config.toml
head_dim = 64
norm = "layernorm"
norm_eps = 1e-07
init = "normal"
init_std_up = 0.0456
weight_decay = 0.21
doc_mask = true
train_tokens = 348600000
max_steps = 9937
dataset = "wikipedia_en"
Each number is 200 + 30 x the weight over its row's rms, rounded and kept within 0 to 999. Layers, rows and columns count from 0. The size before them is the row's rms in percent of the matrix's.

# layer 12 MLP up, 2048x256, rms 0.0777, rows 15-121, columns 0-31
103,233,205,188,188,265,161,222,191,219,241,179,205,156,201,233,201,213,192,229,222,243,207,200,179,170,208,207,183,196,208,163,174
099,155,218,225,191,198,182,209,222,214,234,204,206,179,191,202,225,135,224,208,129,163,202,145,169,213,214,144,241,186,256,178,265
100,187,235,204,186,200,205,201,205,213,212,159,153,191,230,178,202,185,184,233,236,198,206,193,196,162,252,220,171,159,230,259,122
105,209,192,177,218,192,214,235,240,190,196,190,224,197,191,181,143,231,240,172,170,244,234,240,206,210,188,169,231,175,206,118,178
105,172,170,167,222,251,185,236,208,195,133,213,196,169,183,190,193,193,199,238,181,200,168,232,241,201,184,173,211,190,233,199,225
097,184,205,218,206,208,223,188,210,191,199,247,209,175,144,181,217,238,212,188,230,176,127,230,208,198,248,226,254,183,188,221,227
101,211,216,190,214,194,190,197,198,221,244,237,200,238,145,204,240,174,172,205,194,235,178,206,183,231,165,201,254,205,168,164,208
099,205,192,158,179,197,189,211,194,214,225,237,200,189,234,248,185,209,164,293,136,262,203,182,188,213,116,202,200,175,200,130,233
107,165,236,224,242,200,169,209,207,285,184,192,123,218,195,211,153,212,136,169,193,198,186,214,176,235,166,178,187,146,188,214,190
091,191,215,202,196,243,181,209,227,185,155,229,212,239,135,225,159,183,228,202,217,225,176,254,216,169,249,172,199,156,242,216,187
033,203,237,175,255,236,135,195,181,269,210,212,179,191,181,186,164,233,179,239,176,207,157,247,185,210,221,189,174,199,204,210,256
111,145,169,241,196,273,222,230,191,226,202,239,196,205,168,201,232,182,230,226,171,226,244,240,171,200,222,137,244,190,246,210,192
098,233,210,212,206,250,199,280,221,197,196,184,208,164,225,208,160,236,261,186,242,166,185,158,208,232,245,161,225,231,249,181,206
102,201,163,180,190,159,159,247,256,190,240,230,214,200,221,197,186,253,183,253,247,181,243,212,230,206,216,172,183,197,186,223,253
096,187,183,226,199,230,183,197,262,196,153,176,167,195,169,181,186,184,209,240,210,247,218,281,208,185,147,140,213,193,227,225,203
096,200,198,180,206,246,203,234,175,198,160,216,192,174,209,173,158,202,193,228,265,220,231,226,215,181,183,228,215,203,216,181,177
097,212,183,149,230,203,208,258,152,215,199,238,189,109,211,229,249,236,195,177,186,233,157,196,162,216,149,171,176,167,257,166,160
093,244,187,153,195,168,151,171,198,189,175,209,204,215,216,211,200,201,151,214,206,230,197,217,230,189,232,192,254,178,175,209,257
105,228,206,204,210,218,206,194,200,244,176,214,228,212,223,168,169,156,178,221,204,224,214,221,152,253,199,232,219,169,200,152,215
092,187,195,183,213,267,211,215,191,185,192,229,186,183,205,187,250,206,196,178,155,229,152,250,213,161,150,131,168,181,215,205,271
085,278,225,197,164,203,231,177,161,256,170,223,240,220,151,203,212,179,208,195,177,221,235,211,156,185,241,244,173,200,247,216,174
108,216,234,255,210,241,173,196,253,187,268,198,185,199,172,262,231,181,224,185,176,217,173,225,188,223,165,215,218,178,223,259,187
113,218,261,194,178,233,257,161,161,201,178,178,185,231,198,199,201,150,194,226,216,219,169,248,183,204,222,192,180,198,178,152,190
105,193,224,243,205,218,161,176,239,199,222,219,197,233,206,225,202,168,197,256,203,207,172,173,166,220,185,214,223,229,206,197,182
106,221,214,253,205,252,194,217,197,236,171,192,185,248,165,184,192,205,238,201,170,189,217,182,200,242,168,173,233,222,219,152,188
096,199,237,186,186,149,186,210,225,190,231,175,197,207,143,214,223,172,293,138,155,189,231,199,204,228,186,209,182,187,186,203,185
121,197,165,201,267,251,196,186,209,243,177,220,190,197,213,179,234,149,205,181,227,249,140,212,173,231,210,188,170,210,215,179,283
103,196,188,219,248,226,191,205,220,216,163,197,180,231,157,201,178,215,162,225,217,284,214,253,197,203,224,242,154,179,193,229,185
103,210,217,209,195,250,222,213,209,211,163,224,195,222,229,217,165,136,228,242,240,203,221,218,162,251,191,201,178,214,243,199,227
103,175,186,208,241,175,216,175,249,201,262,201,182,215,153,217,208,145,245,184,193,206,195,166,173,213,163,194,183,188,234,228,215
098,223,213,231,214,196,210,224,251,205,261,207,196,175,221,230,220,155,236,212,229,236,230,233,204,244,187,183,235,193,162,141,208
103,224,251,205,189,228,182,150,232,244,105,245,189,197,198,188,158,195,124,187,181,261,202,192,190,250,204,185,196,220,198,141,204
096,149,207,202,265,169,182,198,184,189,223,199,210,226,191,173,183,249,217,158,225,205,218,204,189,194,212,217,207,188,286,188,262
099,200,193,229,226,225,210,210,185,263,231,220,195,191,190,237,165,145,152,185,215,182,234,172,215,160,186,224,195,207,226,196,264
098,201,179,182,225,208,185,194,174,218,222,238,181,186,197,217,215,252,178,217,203,238,182,206,197,213,226,254,245,220,190,205,223
101,189,178,200,180,265,161,194,195,243,185,205,219,173,199,198,223,154,212,156,179,241,219,200,192,196,199,151,178,162,171,165,191
093,192,215,174,206,227,231,189,214,230,215,231,211,179,154,206,229,177,233,204,151,217,210,181,211,171,210,181,167,231,167,188,254
103,166,187,200,219,224,209,220,214,188,226,192,206,256,184,202,213,203,150,192,211,215,181,229,225,199,216,182,230,191,223,192,231
095,185,196,174,165,213,215,173,228,224,202,201,186,188,208,214,118,171,249,198,209,202,230,213,167,196,155,187,186,242,258,222,234
098,178,218,244,215,261,212,252,267,181,206,186,178,239,166,174,208,198,194,262,163,243,140,232,204,230,194,178,219,213,225,180,262
109,196,205,221,212,198,190,191,194,218,188,210,170,182,203,162,182,173,172,207,203,207,255,206,182,161,227,177,141,163,193,155,222
098,209,194,242,201,190,177,186,233,244,173,213,183,215,138,173,185,218,187,151,230,195,209,194,217,184,213,227,155,140,229,223,223
096,184,208,190,273,217,195,182,145,185,212,225,164,195,187,230,111,189,139,191,238,152,228,178,166,198,191,199,213,169,234,182,182
098,190,200,206,251,277,215,154,241,183,222,220,213,257,229,186,158,224,179,179,223,185,225,229,210,221,246,205,214,203,162,193,235
107,207,190,207,201,268,178,188,267,213,216,205,204,226,212,199,141,171,125,166,220,208,140,212,187,187,200,219,196,181,255,206,244
098,133,219,156,163,209,230,186,236,209,213,171,186,215,134,202,188,198,195,234,205,181,170,209,226,240,144,223,171,233,157,210,199
094,189,216,237,188,187,191,208,216,201,160,214,197,231,129,151,202,246,212,228,192,164,158,225,216,254,220,245,218,233,227,206,205
104,211,217,197,261,259,203,231,213,179,174,205,197,207,257,196,208,232,224,174,188,194,196,259,163,194,154,177,168,180,191,179,233
118,197,219,219,241,206,202,187,246,197,252,198,190,208,165,255,226,207,225,131,204,227,186,170,220,206,176,193,127,180,189,230,194
089,207,234,172,212,194,159,190,205,168,189,225,205,236,237,221,195,207,202,218,207,209,209,236,198,222,217,188,167,176,215,206,192
108,145,213,189,207,186,185,180,252,187,156,207,172,158,168,193,151,177,236,216,225,232,234,279,128,239,249,193,219,194,209,209,190
094,213,199,196,247,210,181,188,183,203,194,196,208,184,172,243,208,209,193,178,154,220,232,211,170,149,173,149,183,226,223,235,148
104,209,219,173,195,246,233,196,169,230,187,226,194,162,182,194,202,217,168,177,172,194,163,179,163,270,222,166,158,144,218,211,200
094,153,184,176,289,161,191,225,203,200,201,197,203,236,220,184,199,195,215,185,233,185,182,226,190,271,182,188,176,186,185,187,190
108,214,217,189,217,194,202,201,190,194,242,210,217,213,176,139,207,187,188,250,237,226,210,252,173,186,159,203,187,194,176,214,118
093,186,179,209,229,205,196,148,229,220,245,189,197,200,150,215,169,241,224,192,193,182,157,218,248,205,178,137,187,170,199,184,253
099,226,237,185,252,175,219,219,196,196,254,171,172,127,222,173,206,164,228,174,237,241,211,211,196,264,169,237,193,164,216,238,161
037,190,182,191,230,236,110,241,203,204,194,215,181,196,188,238,195,202,190,233,244,253,224,200,207,198,176,206,194,107,204,208,190
108,203,214,181,169,167,195,215,186,221,196,203,224,238,136,161,163,235,205,220,236,187,216,228,160,201,181,214,212,187,205,225,184
116,181,185,234,170,213,169,180,219,219,186,226,208,170,150,201,213,161,273,201,230,228,161,188,233,173,232,182,200,181,229,244,244
121,208,192,157,188,244,183,170,196,223,185,198,180,208,209,220,193,164,197,175,222,212,185,201,175,246,166,174,179,181,185,144,203
100,165,178,177,176,223,151,187,241,202,189,228,194,237,223,183,191,220,260,168,168,201,238,183,223,184,183,180,187,152,138,208,176
105,203,164,172,187,243,190,235,206,226,195,204,172,206,152,224,194,220,185,213,192,275,265,198,250,246,248,219,232,164,207,181,139
099,201,194,220,202,199,200,187,235,196,192,160,192,150,175,208,184,213,264,228,264,253,244,185,173,172,194,208,192,231,214,227,195
099,191,180,231,223,183,206,181,273,243,226,177,185,144,143,179,241,201,248,246,218,179,177,200,178,266,178,224,213,182,180,216,220
103,181,199,207,189,172,205,197,189,221,183,202,172,225,171,188,189,176,252,122,187,175,186,172,157,161,182,213,200,225,156,243,223
091,163,211,225,301,203,157,192,247,186,217,243,160,203,163,181,199,187,202,223,245,200,196,182,210,189,198,204,233,181,233,223,258
101,166,195,254,188,188,182,203,245,190,213,202,217,208,165,186,205,247,205,165,221,256,177,202,227,226,202,200,188,189,216,170,265
099,144,221,233,172,232,200,168,280,214,243,185,192,188,175,211,186,220,238,187,190,195,208,206,177,178,135,151,186,211,219,150,162
107,210,234,204,180,202,161,210,193,225,155,175,169,199,183,155,240,198,200,164,196,169,181,218,166,231,186,214,171,179,228,169,246
111,199,223,186,216,226,199,227,184,197,216,188,195,197,231,220,239,155,193,169,176,244,144,194,159,284,224,173,168,167,179,183,206
105,198,234,206,207,214,238,206,192,176,256,196,188,167,179,267,200,234,144,205,179,178,195,210,192,147,178,181,188,176,187,215,205
094,219,204,199,151,239,223,224,148,197,212,226,215,223,141,197,191,204,183,217,206,240,162,172,190,186,202,232,202,190,219,233,205
100,174,240,198,193,216,156,248,240,194,216,198,207,264,183,126,200,206,208,195,179,216,151,169,223,252,223,172,278,206,186,154,204
109,221,196,233,195,262,180,243,171,199,233,203,195,160,177,211,221,209,202,149,227,180,185,200,257,218,198,222,271,154,197,178,216
081,200,225,246,168,141,183,224,120,187,254,207,172,193,189,220,204,199,198,151,273,189,262,169,190,253,237,203,197,167,198,198,200
106,239,191,188,216,190,174,186,202,250,226,210,195,180,231,251,186,195,140,244,213,192,226,183,148,179,220,212,167,197,249,197,256
098,177,210,198,196,196,166,178,170,186,213,162,179,218,197,227,170,203,187,233,243,229,220,217,167,223,193,167,149,226,217,191,228
116,218,212,206,211,231,131,154,185,231,178,200,167,187,236,231,214,193,169,175,132,212,245,196,182,211,137,209,231,132,216,183,218
085,176,190,180,189,210,174,213,228,216,247,206,206,248,212,175,100,211,244,248,152,196,125,177,188,208,204,174,228,212,212,170,246
100,197,188,199,204,196,184,212,219,160,225,180,200,251,155,245,192,221,207,202,105,253,215,213,225,224,209,183,195,123,245,235,191
092,218,190,189,218,274,206,213,223,184,163,196,218,150,240,223,126,213,223,169,151,195,198,172,194,192,217,199,238,203,206,261,226
116,203,160,211,229,217,141,269,230,213,113,182,218,221,158,143,235,233,219,240,229,226,191,203,222,198,168,197,191,169,212,203,223
107,237,224,229,209,230,226,169,177,226,161,200,166,212,115,136,190,187,193,214,207,190,194,192,196,205,175,223,208,193,197,194,202
104,229,236,224,223,210,150,230,256,195,205,209,177,188,163,192,154,183,203,203,159,210,155,166,203,235,178,155,210,192,199,252,238
104,182,181,183,179,230,207,198,215,202,160,193,228,233,212,230,150,189,163,147,230,223,141,169,133,260,180,160,178,138,214,212,198
103,176,177,208,195,248,193,170,194,248,216,223,162,212,200,144,221,181,162,209,211,240,213,226,274,202,215,243,163,210,196,243,193
091,164,201,155,254,183,223,185,181,186,197,210,205,182,213,167,156,234,176,199,242,204,224,168,187,236,158,146,236,221,239,221,177
115,205,199,168,201,218,130,174,187,234,155,177,174,218,174,211,221,150,258,170,213,225,242,207,202,214,222,180,203,175,260,179,215
091,209,285,240,215,186,174,224,195,225,236,214,173,166,185,211,175,217,219,210,215,232,200,235,213,165,219,219,224,226,210,237,179
100,205,233,221,274,180,202,152,258,201,198,197,212,167,156,189,208,187,209,240,203,206,123,221,216,217,189,227,227,152,237,157,195
093,189,205,181,172,182,189,192,203,268,211,175,122,209,161,219,179,222,183,249,194,261,215,206,142,228,147,221,126,213,243,180,187
099,217,195,218,205,265,195,230,196,207,205,206,176,180,204,245,240,256,232,177,130,180,126,230,227,148,164,157,201,166,181,274,246
095,166,217,173,230,203,207,177,217,204,230,199,180,214,196,177,159,229,183,227,216,222,215,191,179,192,197,194,255,193,174,150,171
110,219,213,196,239,194,208,175,210,234,257,210,201,163,200,214,186,154,179,157,152,227,176,188,112,232,209,197,239,221,201,188,191
097,211,184,174,206,201,235,244,197,230,220,214,207,182,188,195,208,191,208,166,255,171,191,228,167,201,263,185,247,174,176,199,212
095,219,198,149,213,196,174,223,208,189,128,192,189,198,145,241,215,229,214,215,214,223,168,198,147,120,166,104,217,192,195,191,207
035,195,211,127,214,268,141,206,253,216,198,186,178,190,190,211,193,207,193,204,211,275,196,202,192,222,171,163,168,167,276,198,204
093,210,216,248,200,212,219,236,235,162,194,193,214,187,178,202,182,187,229,274,149,217,214,230,226,182,163,171,198,184,171,236,173
106,190,288,216,223,218,187,135,268,232,225,237,197,215,197,182,209,200,246,219,207,181,145,183,214,230,203,201,190,220,201,162,204
094,174,183,156,212,196,243,220,225,188,164,223,207,203,179,174,167,257,257,245,207,225,191,198,201,194,214,181,246,172,201,221,204
098,189,196,153,204,233,186,208,223,228,192,196,184,158,209,214,168,251,211,198,173,169,199,210,196,199,167,178,202,218,157,180,216
121,189,201,162,240,185,186,233,200,263,201,187,194,148,185,208,223,158,237,174,216,180,234,171,205,226,170,194,194,171,182,204,219
102,157,241,221,186,183,196,168,171,219,187,185,211,248,219,211,186,189,187,193,195,221,171,185,235,188,167,226,139,179,212,169,204
095,189,196,168,216,189,182,170,210,193,215,248,176,227,161,214,272,212,176,166,176,242,175,171,220,230,217,183,225,150,176,167,217
102,215,223,215,219,193,228,175,240,209,172,224,192,234,102,150,170,183,242,169,210,220,170,218,167,240,256,223,268,206,172,176,162
112,202,200,209,239,209,192,157,213,189,232,206,187,141,200,246,184,173,199,154,180,183,192,175,147,297,175,145,184,215,178,206,137
# layer 12 MLP down (transposed), 2048x256, rms 0.0723, rows 15-121, columns 0-31
105,164,233,174,186,246,225,196,225,209,175,216,153,240,237,196,215,201,165,286,143,204,163,227,207,238,214,196,188,195,187,179,193
095,207,204,214,208,196,232,227,201,149,166,240,238,238,207,246,158,231,162,215,227,219,225,247,203,197,186,222,210,181,176,213,250
100,232,156,214,248,198,156,219,226,170,180,225,177,203,158,222,232,166,197,221,172,172,218,225,248,209,251,188,236,242,177,96,287
105,215,168,193,212,160,198,166,238,202,214,209,214,256,227,152,221,201,236,202,200,210,158,194,211,209,199,219,172,216,201,198,196
109,208,252,168,180,186,170,209,152,239,231,207,203,179,216,159,245,205,207,193,218,260,208,172,199,254,154,253,216,196,167,195,242
095,244,225,209,203,178,227,194,162,203,179,259,221,219,144,176,209,211,190,168,206,250,224,180,190,208,233,184,171,213,229,186,183
110,199,255,157,203,151,216,217,109,210,156,201,201,215,164,283,199,179,183,180,167,130,202,222,206,187,175,147,158,189,179,143,146
097,215,181,209,208,166,220,169,260,227,201,260,146,194,220,193,186,195,162,183,158,261,177,277,205,201,252,200,201,217,185,212,211
102,161,216,233,144,237,160,164,204,223,229,131,188,174,182,205,146,187,264,202,229,221,193,157,210,212,177,155,191,175,190,208,199
095,155,201,168,204,280,270,227,243,155,206,157,177,185,244,208,224,214,225,210,195,229,225,185,247,173,207,203,182,187,203,246,151
024,164,199,266,212,205,205,219,193,201,221,215,192,211,194,132,192,194,217,225,229,196,202,199,228,264,233,190,199,186,166,267,253
109,149,226,170,192,220,168,207,222,204,178,227,188,231,112,197,235,188,176,211,185,191,189,197,192,178,160,212,274,143,205,178,164
102,221,182,201,152,185,208,199,224,195,195,171,194,202,235,227,168,164,162,191,183,148,192,241,121,231,196,193,225,208,202,219,240
102,199,159,192,238,190,194,198,215,216,175,164,160,197,173,179,171,167,197,153,249,164,176,188,171,208,203,235,184,207,248,215,174
096,202,167,206,241,220,176,191,231,169,175,138,171,201,205,171,231,179,248,228,203,211,255,242,231,174,177,207,181,187,216,196,211
101,149,260,234,156,236,196,186,233,198,213,191,192,197,187,204,223,178,220,173,179,198,218,236,235,209,199,255,222,206,211,204,207
099,125,193,219,240,250,137,188,269,135,231,192,168,193,260,232,146,153,218,243,239,234,144,200,202,217,150,202,202,249,220,220,177
097,168,220,194,197,97,244,175,275,211,146,202,223,300,205,220,183,184,184,212,150,184,170,134,197,220,191,170,232,156,144,192,204
105,278,205,156,220,174,222,193,187,221,208,211,208,208,239,170,178,198,190,168,214,214,181,225,198,206,186,237,182,159,218,207,171
094,222,199,165,208,136,189,195,144,180,212,275,241,188,215,187,183,210,206,165,186,209,163,265,221,183,201,190,198,190,171,124,184
114,167,230,186,215,207,178,192,178,201,203,183,182,208,224,201,200,233,175,207,220,153,198,195,227,192,184,223,198,228,155,182,223
103,180,236,185,156,173,239,184,173,253,167,203,212,202,187,229,222,244,219,238,199,196,214,220,174,196,199,199,178,202,241,184,175
108,144,213,234,270,199,193,259,193,171,198,141,139,241,195,135,245,182,150,215,188,244,187,206,185,226,192,207,195,239,180,223,248
106,163,208,216,238,189,152,235,214,183,207,154,226,206,250,207,201,183,196,165,133,194,161,224,255,164,213,223,220,247,129,212,225
104,198,240,209,176,207,255,174,200,189,184,192,175,226,160,197,178,183,227,216,208,235,189,211,197,291,221,165,287,243,158,197,171
098,192,185,186,244,214,144,231,210,182,162,206,175,224,265,165,177,183,212,201,210,169,211,128,257,134,231,163,217,228,201,171,218
115,210,179,199,210,212,213,223,194,216,196,219,171,161,227,193,188,162,203,224,184,298,196,184,197,236,211,204,178,193,139,180,205
103,250,169,189,175,183,177,191,212,179,167,200,173,213,197,178,180,245,196,185,205,248,212,202,186,203,228,225,244,243,238,202,216
101,195,245,258,143,175,191,195,203,249,220,188,195,163,203,183,150,185,150,227,231,242,205,216,180,227,127,187,195,212,205,175,189
100,146,170,180,218,202,205,187,194,167,147,260,234,189,255,189,220,203,216,191,161,217,197,225,159,176,197,227,146,261,168,209,160
101,183,166,197,255,189,221,170,202,194,180,191,197,244,157,215,138,224,193,166,239,162,219,212,176,227,179,207,213,236,197,195,157
103,145,203,206,223,216,233,183,187,203,180,202,207,212,224,184,201,187,195,252,216,264,195,197,181,249,224,198,216,153,172,150,189
093,158,249,194,228,153,160,197,211,207,164,174,144,157,217,214,187,251,172,163,215,198,217,207,177,220,228,234,214,176,149,207,215
102,199,217,189,184,193,221,178,155,207,160,194,198,173,190,217,199,129,214,205,204,144,204,191,226,211,221,212,144,216,221,144,198
100,191,175,147,283,233,184,202,208,191,158,196,153,220,233,164,194,175,249,205,220,192,135,183,197,273,227,252,163,224,173,222,189
104,155,191,214,188,174,182,237,225,209,241,190,169,235,192,175,199,166,182,187,207,202,217,211,227,215,228,223,286,199,194,251,220
095,231,202,179,212,193,187,190,165,184,127,248,212,236,193,179,251,214,182,208,203,193,259,200,190,183,162,219,184,195,166,196,200
101,277,210,198,187,227,166,193,225,159,263,199,168,176,228,163,188,190,178,204,215,213,186,182,233,223,210,193,195,210,119,251,158
094,176,195,184,220,238,181,229,204,160,156,214,172,210,202,145,176,189,191,186,218,166,205,161,207,225,198,214,185,198,167,197,230
098,233,187,237,194,192,258,206,241,181,266,175,194,193,251,214,249,194,185,214,175,170,193,195,243,181,198,176,245,201,208,170,175
104,257,217,187,157,196,178,161,242,213,239,187,207,185,148,192,221,281,219,203,238,180,242,195,185,199,259,166,169,206,222,198,224
098,196,132,229,236,243,235,217,261,211,187,224,190,198,188,169,193,195,178,190,200,173,143,202,239,273,199,186,235,209,257,202,222
096,205,201,198,176,143,177,221,226,179,228,158,186,201,164,222,247,204,201,159,197,163,195,179,231,196,170,196,247,160,246,195,250
108,219,240,196,219,182,173,223,182,211,148,158,171,175,189,176,213,211,179,186,174,178,239,237,183,202,196,238,186,229,201,196,239
116,224,197,225,136,210,224,215,236,166,203,186,205,228,177,147,204,245,176,205,188,198,223,178,200,192,237,185,237,215,218,228,240
101,243,168,243,229,200,225,251,179,215,202,225,212,196,200,252,249,176,193,192,203,189,248,186,178,188,180,199,250,166,238,226,239
095,248,195,188,236,226,209,249,183,148,228,247,217,237,196,179,207,192,217,177,218,208,202,139,200,150,215,195,197,164,232,222,237
106,177,210,208,222,196,210,195,222,170,224,203,186,217,222,236,229,238,180,246,240,180,160,194,223,198,178,183,195,194,219,170,200
111,195,191,217,212,159,216,204,183,179,214,213,187,237,185,174,237,178,187,236,144,187,201,216,221,203,168,174,167,185,217,204,164
090,141,209,192,253,228,224,281,195,206,188,168,177,200,185,209,222,223,269,168,155,205,174,190,190,210,214,174,222,214,204,213,171
103,76,137,163,190,208,214,178,203,172,227,234,176,211,218,197,161,205,213,158,195,196,213,223,178,178,191,171,231,183,187,257,194
094,240,218,192,187,183,219,204,186,233,247,202,184,189,190,206,228,211,127,255,209,192,174,208,219,199,219,174,232,168,187,172,218
105,217,253,202,140,191,212,206,237,245,232,166,196,193,247,189,130,194,193,181,188,289,154,247,197,227,192,159,177,233,174,177,200
088,160,227,228,175,257,229,197,218,203,169,210,216,161,183,197,199,196,265,164,184,245,217,144,187,211,232,229,211,192,214,214,179
107,242,203,230,187,193,185,243,155,246,187,193,251,192,175,185,213,207,256,205,213,140,203,182,190,214,209,256,137,155,215,151,211
092,172,217,228,221,237,188,223,190,235,247,176,198,191,221,200,197,217,206,205,184,209,184,234,222,258,233,207,178,186,199,233,198
104,220,256,234,204,150,177,169,188,173,184,157,150,188,166,163,225,230,241,238,154,219,142,198,244,170,211,206,241,197,248,257,199
025,228,214,221,192,217,204,192,225,207,241,203,206,198,191,193,225,195,163,211,261,133,182,217,186,198,199,276,190,289,161,157,201
104,192,156,219,200,218,149,197,221,226,264,206,223,215,158,151,162,181,191,185,218,237,173,234,178,168,178,200,220,136,229,253,193
110,226,245,214,196,179,223,176,166,258,191,184,192,202,272,230,250,196,216,240,202,195,169,157,230,117,189,195,227,175,168,209,181
112,207,195,207,205,196,248,184,168,243,178,200,176,173,270,195,186,218,201,205,202,285,230,228,253,229,208,184,215,234,171,223,196
102,198,146,216,231,187,124,209,183,182,214,204,231,184,225,176,223,242,240,212,190,170,147,238,180,178,170,192,207,209,181,218,243
104,246,145,200,176,169,171,196,119,161,193,242,244,182,193,173,238,229,174,216,249,188,220,211,242,204,197,229,188,229,244,192,196
102,205,179,209,221,175,203,220,202,206,216,229,192,212,185,195,218,214,182,177,143,194,154,190,199,199,245,269,210,215,161,170,207
103,212,156,202,216,181,161,202,189,168,187,209,191,169,187,190,209,204,214,180,229,200,179,194,198,183,229,212,235,201,189,195,236
101,183,206,231,225,208,181,174,221,231,225,183,209,141,189,181,222,177,182,207,242,206,186,177,225,239,173,184,168,197,207,166,178
095,130,176,234,232,179,271,195,226,99,221,173,130,235,233,176,212,241,226,265,157,175,252,182,242,202,228,210,205,189,181,223,176
100,160,194,198,166,185,183,178,210,232,203,241,211,205,223,197,225,192,220,193,184,180,129,175,194,195,268,220,202,187,239,205,252
102,172,183,155,211,147,199,164,227,197,179,235,186,198,177,181,197,186,231,185,287,206,145,174,225,196,175,191,245,138,184,244,182
106,203,142,203,231,228,148,201,257,185,199,138,183,219,207,160,188,185,228,204,205,181,201,192,213,194,181,197,196,230,207,163,229
108,219,214,164,191,243,176,180,231,170,236,210,202,177,227,211,186,175,235,205,270,163,173,172,172,187,201,139,178,213,180,224,200
105,173,189,181,186,225,196,202,237,197,147,168,237,172,182,202,184,212,212,167,175,200,193,262,195,212,210,232,227,245,210,206,174
100,168,214,200,213,226,168,267,258,166,159,169,127,196,233,211,165,212,258,200,201,273,197,197,226,193,198,155,200,221,218,181,240
104,220,225,168,180,221,220,237,173,219,197,201,228,150,158,167,185,185,155,192,160,246,190,183,248,196,207,189,224,153,194,158,189
108,252,191,191,175,200,217,164,195,187,215,236,290,169,220,125,188,199,196,177,238,210,183,200,146,173,149,276,205,214,201,197,174
086,217,234,186,160,223,246,170,189,185,265,189,249,179,176,228,216,235,210,234,157,158,197,169,228,169,154,177,225,196,191,193,203
096,232,150,203,231,195,184,204,168,207,198,266,210,267,195,216,231,226,227,264,208,164,184,160,163,148,278,220,237,192,215,190,186
100,147,165,198,179,204,188,218,205,131,181,235,190,213,191,186,207,203,205,223,214,212,206,185,155,210,264,217,249,178,215,209,224
106,174,187,181,132,182,170,218,198,192,261,185,237,183,230,237,187,233,152,214,207,212,160,139,166,262,213,172,190,200,203,236,208
090,229,126,211,209,199,208,222,220,208,244,168,168,198,223,162,195,181,166,142,244,196,199,182,221,226,244,183,229,187,218,206,198
098,230,146,202,201,191,193,177,223,202,171,210,177,199,181,200,177,176,217,177,172,181,197,199,196,204,219,210,200,210,246,203,208
096,198,231,169,213,207,237,188,189,203,229,225,141,177,181,193,183,202,176,193,279,195,180,231,193,299,187,204,193,188,233,248,168
111,210,226,237,249,167,181,158,214,176,212,201,212,205,147,203,208,208,110,210,173,184,191,216,171,101,184,265,235,237,183,199,182
104,169,230,168,210,167,202,197,241,241,232,250,199,152,259,254,196,200,186,191,227,220,187,236,195,208,256,206,181,242,197,220,217
104,175,219,272,234,123,229,207,272,249,224,198,164,239,197,179,216,242,194,238,198,232,168,192,201,220,193,183,185,213,174,172,190
100,212,170,160,247,238,154,247,174,150,208,232,255,239,205,212,220,128,218,180,179,206,194,225,193,153,180,210,224,171,189,183,208
101,231,184,182,199,191,164,260,200,202,205,203,184,227,219,192,191,216,206,158,179,220,211,181,238,153,177,260,183,222,167,219,250
089,222,221,218,139,184,176,193,191,206,211,236,222,161,232,175,173,253,251,201,157,237,170,224,208,213,204,144,174,123,196,189,205
103,152,208,184,191,186,170,155,212,253,225,183,212,206,218,246,220,204,216,185,170,181,161,187,220,155,200,152,190,174,200,220,176
087,224,143,138,110,215,202,142,233,170,142,200,215,244,217,203,214,200,186,180,202,185,199,194,170,205,166,181,179,153,218,175,204
097,186,218,206,203,198,184,194,194,173,140,157,230,202,216,176,252,237,239,215,178,216,234,186,181,157,207,189,192,214,249,144,174
091,139,245,196,201,198,236,165,216,199,168,124,197,193,225,214,204,221,213,191,172,245,234,196,239,179,197,180,209,198,217,214,257
099,117,162,126,189,212,170,225,249,201,192,250,208,248,218,192,176,190,199,209,187,169,241,167,177,212,204,243,236,216,148,197,216
097,221,155,238,202,234,153,268,204,210,193,254,242,158,172,287,241,178,236,229,192,154,155,216,179,193,176,236,162,214,209,205,194
111,213,194,151,174,253,218,204,200,202,216,232,206,153,134,218,230,198,212,168,171,203,239,194,217,215,210,236,254,185,199,194,182
100,159,255,167,200,182,176,177,213,174,174,202,134,217,205,151,166,175,190,210,208,240,208,154,242,244,224,185,183,182,190,127,211
098,183,182,218,188,166,177,202,224,224,196,154,157,192,150,192,205,198,214,218,222,210,236,199,227,200,180,231,238,194,251,172,263
024,196,206,202,174,239,209,190,175,179,290,208,222,214,195,187,206,192,258,207,202,207,231,206,247,138,207,195,224,238,205,207,206
097,223,245,182,219,245,238,209,188,206,209,182,214,264,223,220,201,204,194,198,281,207,189,226,188,217,144,243,198,168,270,186,136
104,194,184,220,221,179,139,198,260,132,171,201,191,215,225,171,210,240,195,162,202,195,208,207,228,248,240,238,220,154,200,194,235
096,188,200,219,118,251,205,224,207,172,250,188,192,225,181,181,155,175,105,282,193,180,209,201,200,209,222,226,192,226,254,207,243
096,194,235,212,183,189,193,203,171,216,229,200,210,221,224,235,151,229,217,199,187,127,209,202,184,176,213,218,188,184,178,209,219
110,179,225,222,205,238,201,187,194,209,179,207,223,213,170,195,207,216,202,176,233,132,209,195,162,194,201,180,170,209,246,173,175
103,150,172,195,203,222,207,185,187,156,193,185,165,172,240,211,157,195,246,154,170,226,236,208,183,191,173,164,199,197,199,209,233
095,187,251,245,145,171,215,189,222,122,199,199,212,186,239,214,162,128,189,168,171,217,190,226,159,198,175,159,199,201,206,264,182
103,223,149,225,226,184,240,205,193,192,230,246,171,174,188,186,232,204,217,189,169,136,237,168,207,192,208,184,130,183,195,241,190
106,175,150,221,220,179,210,171,200,158,219,203,213,178,206,231,243,178,228,228,214,215,195,169,156,183,199,200,195,222,171,201,159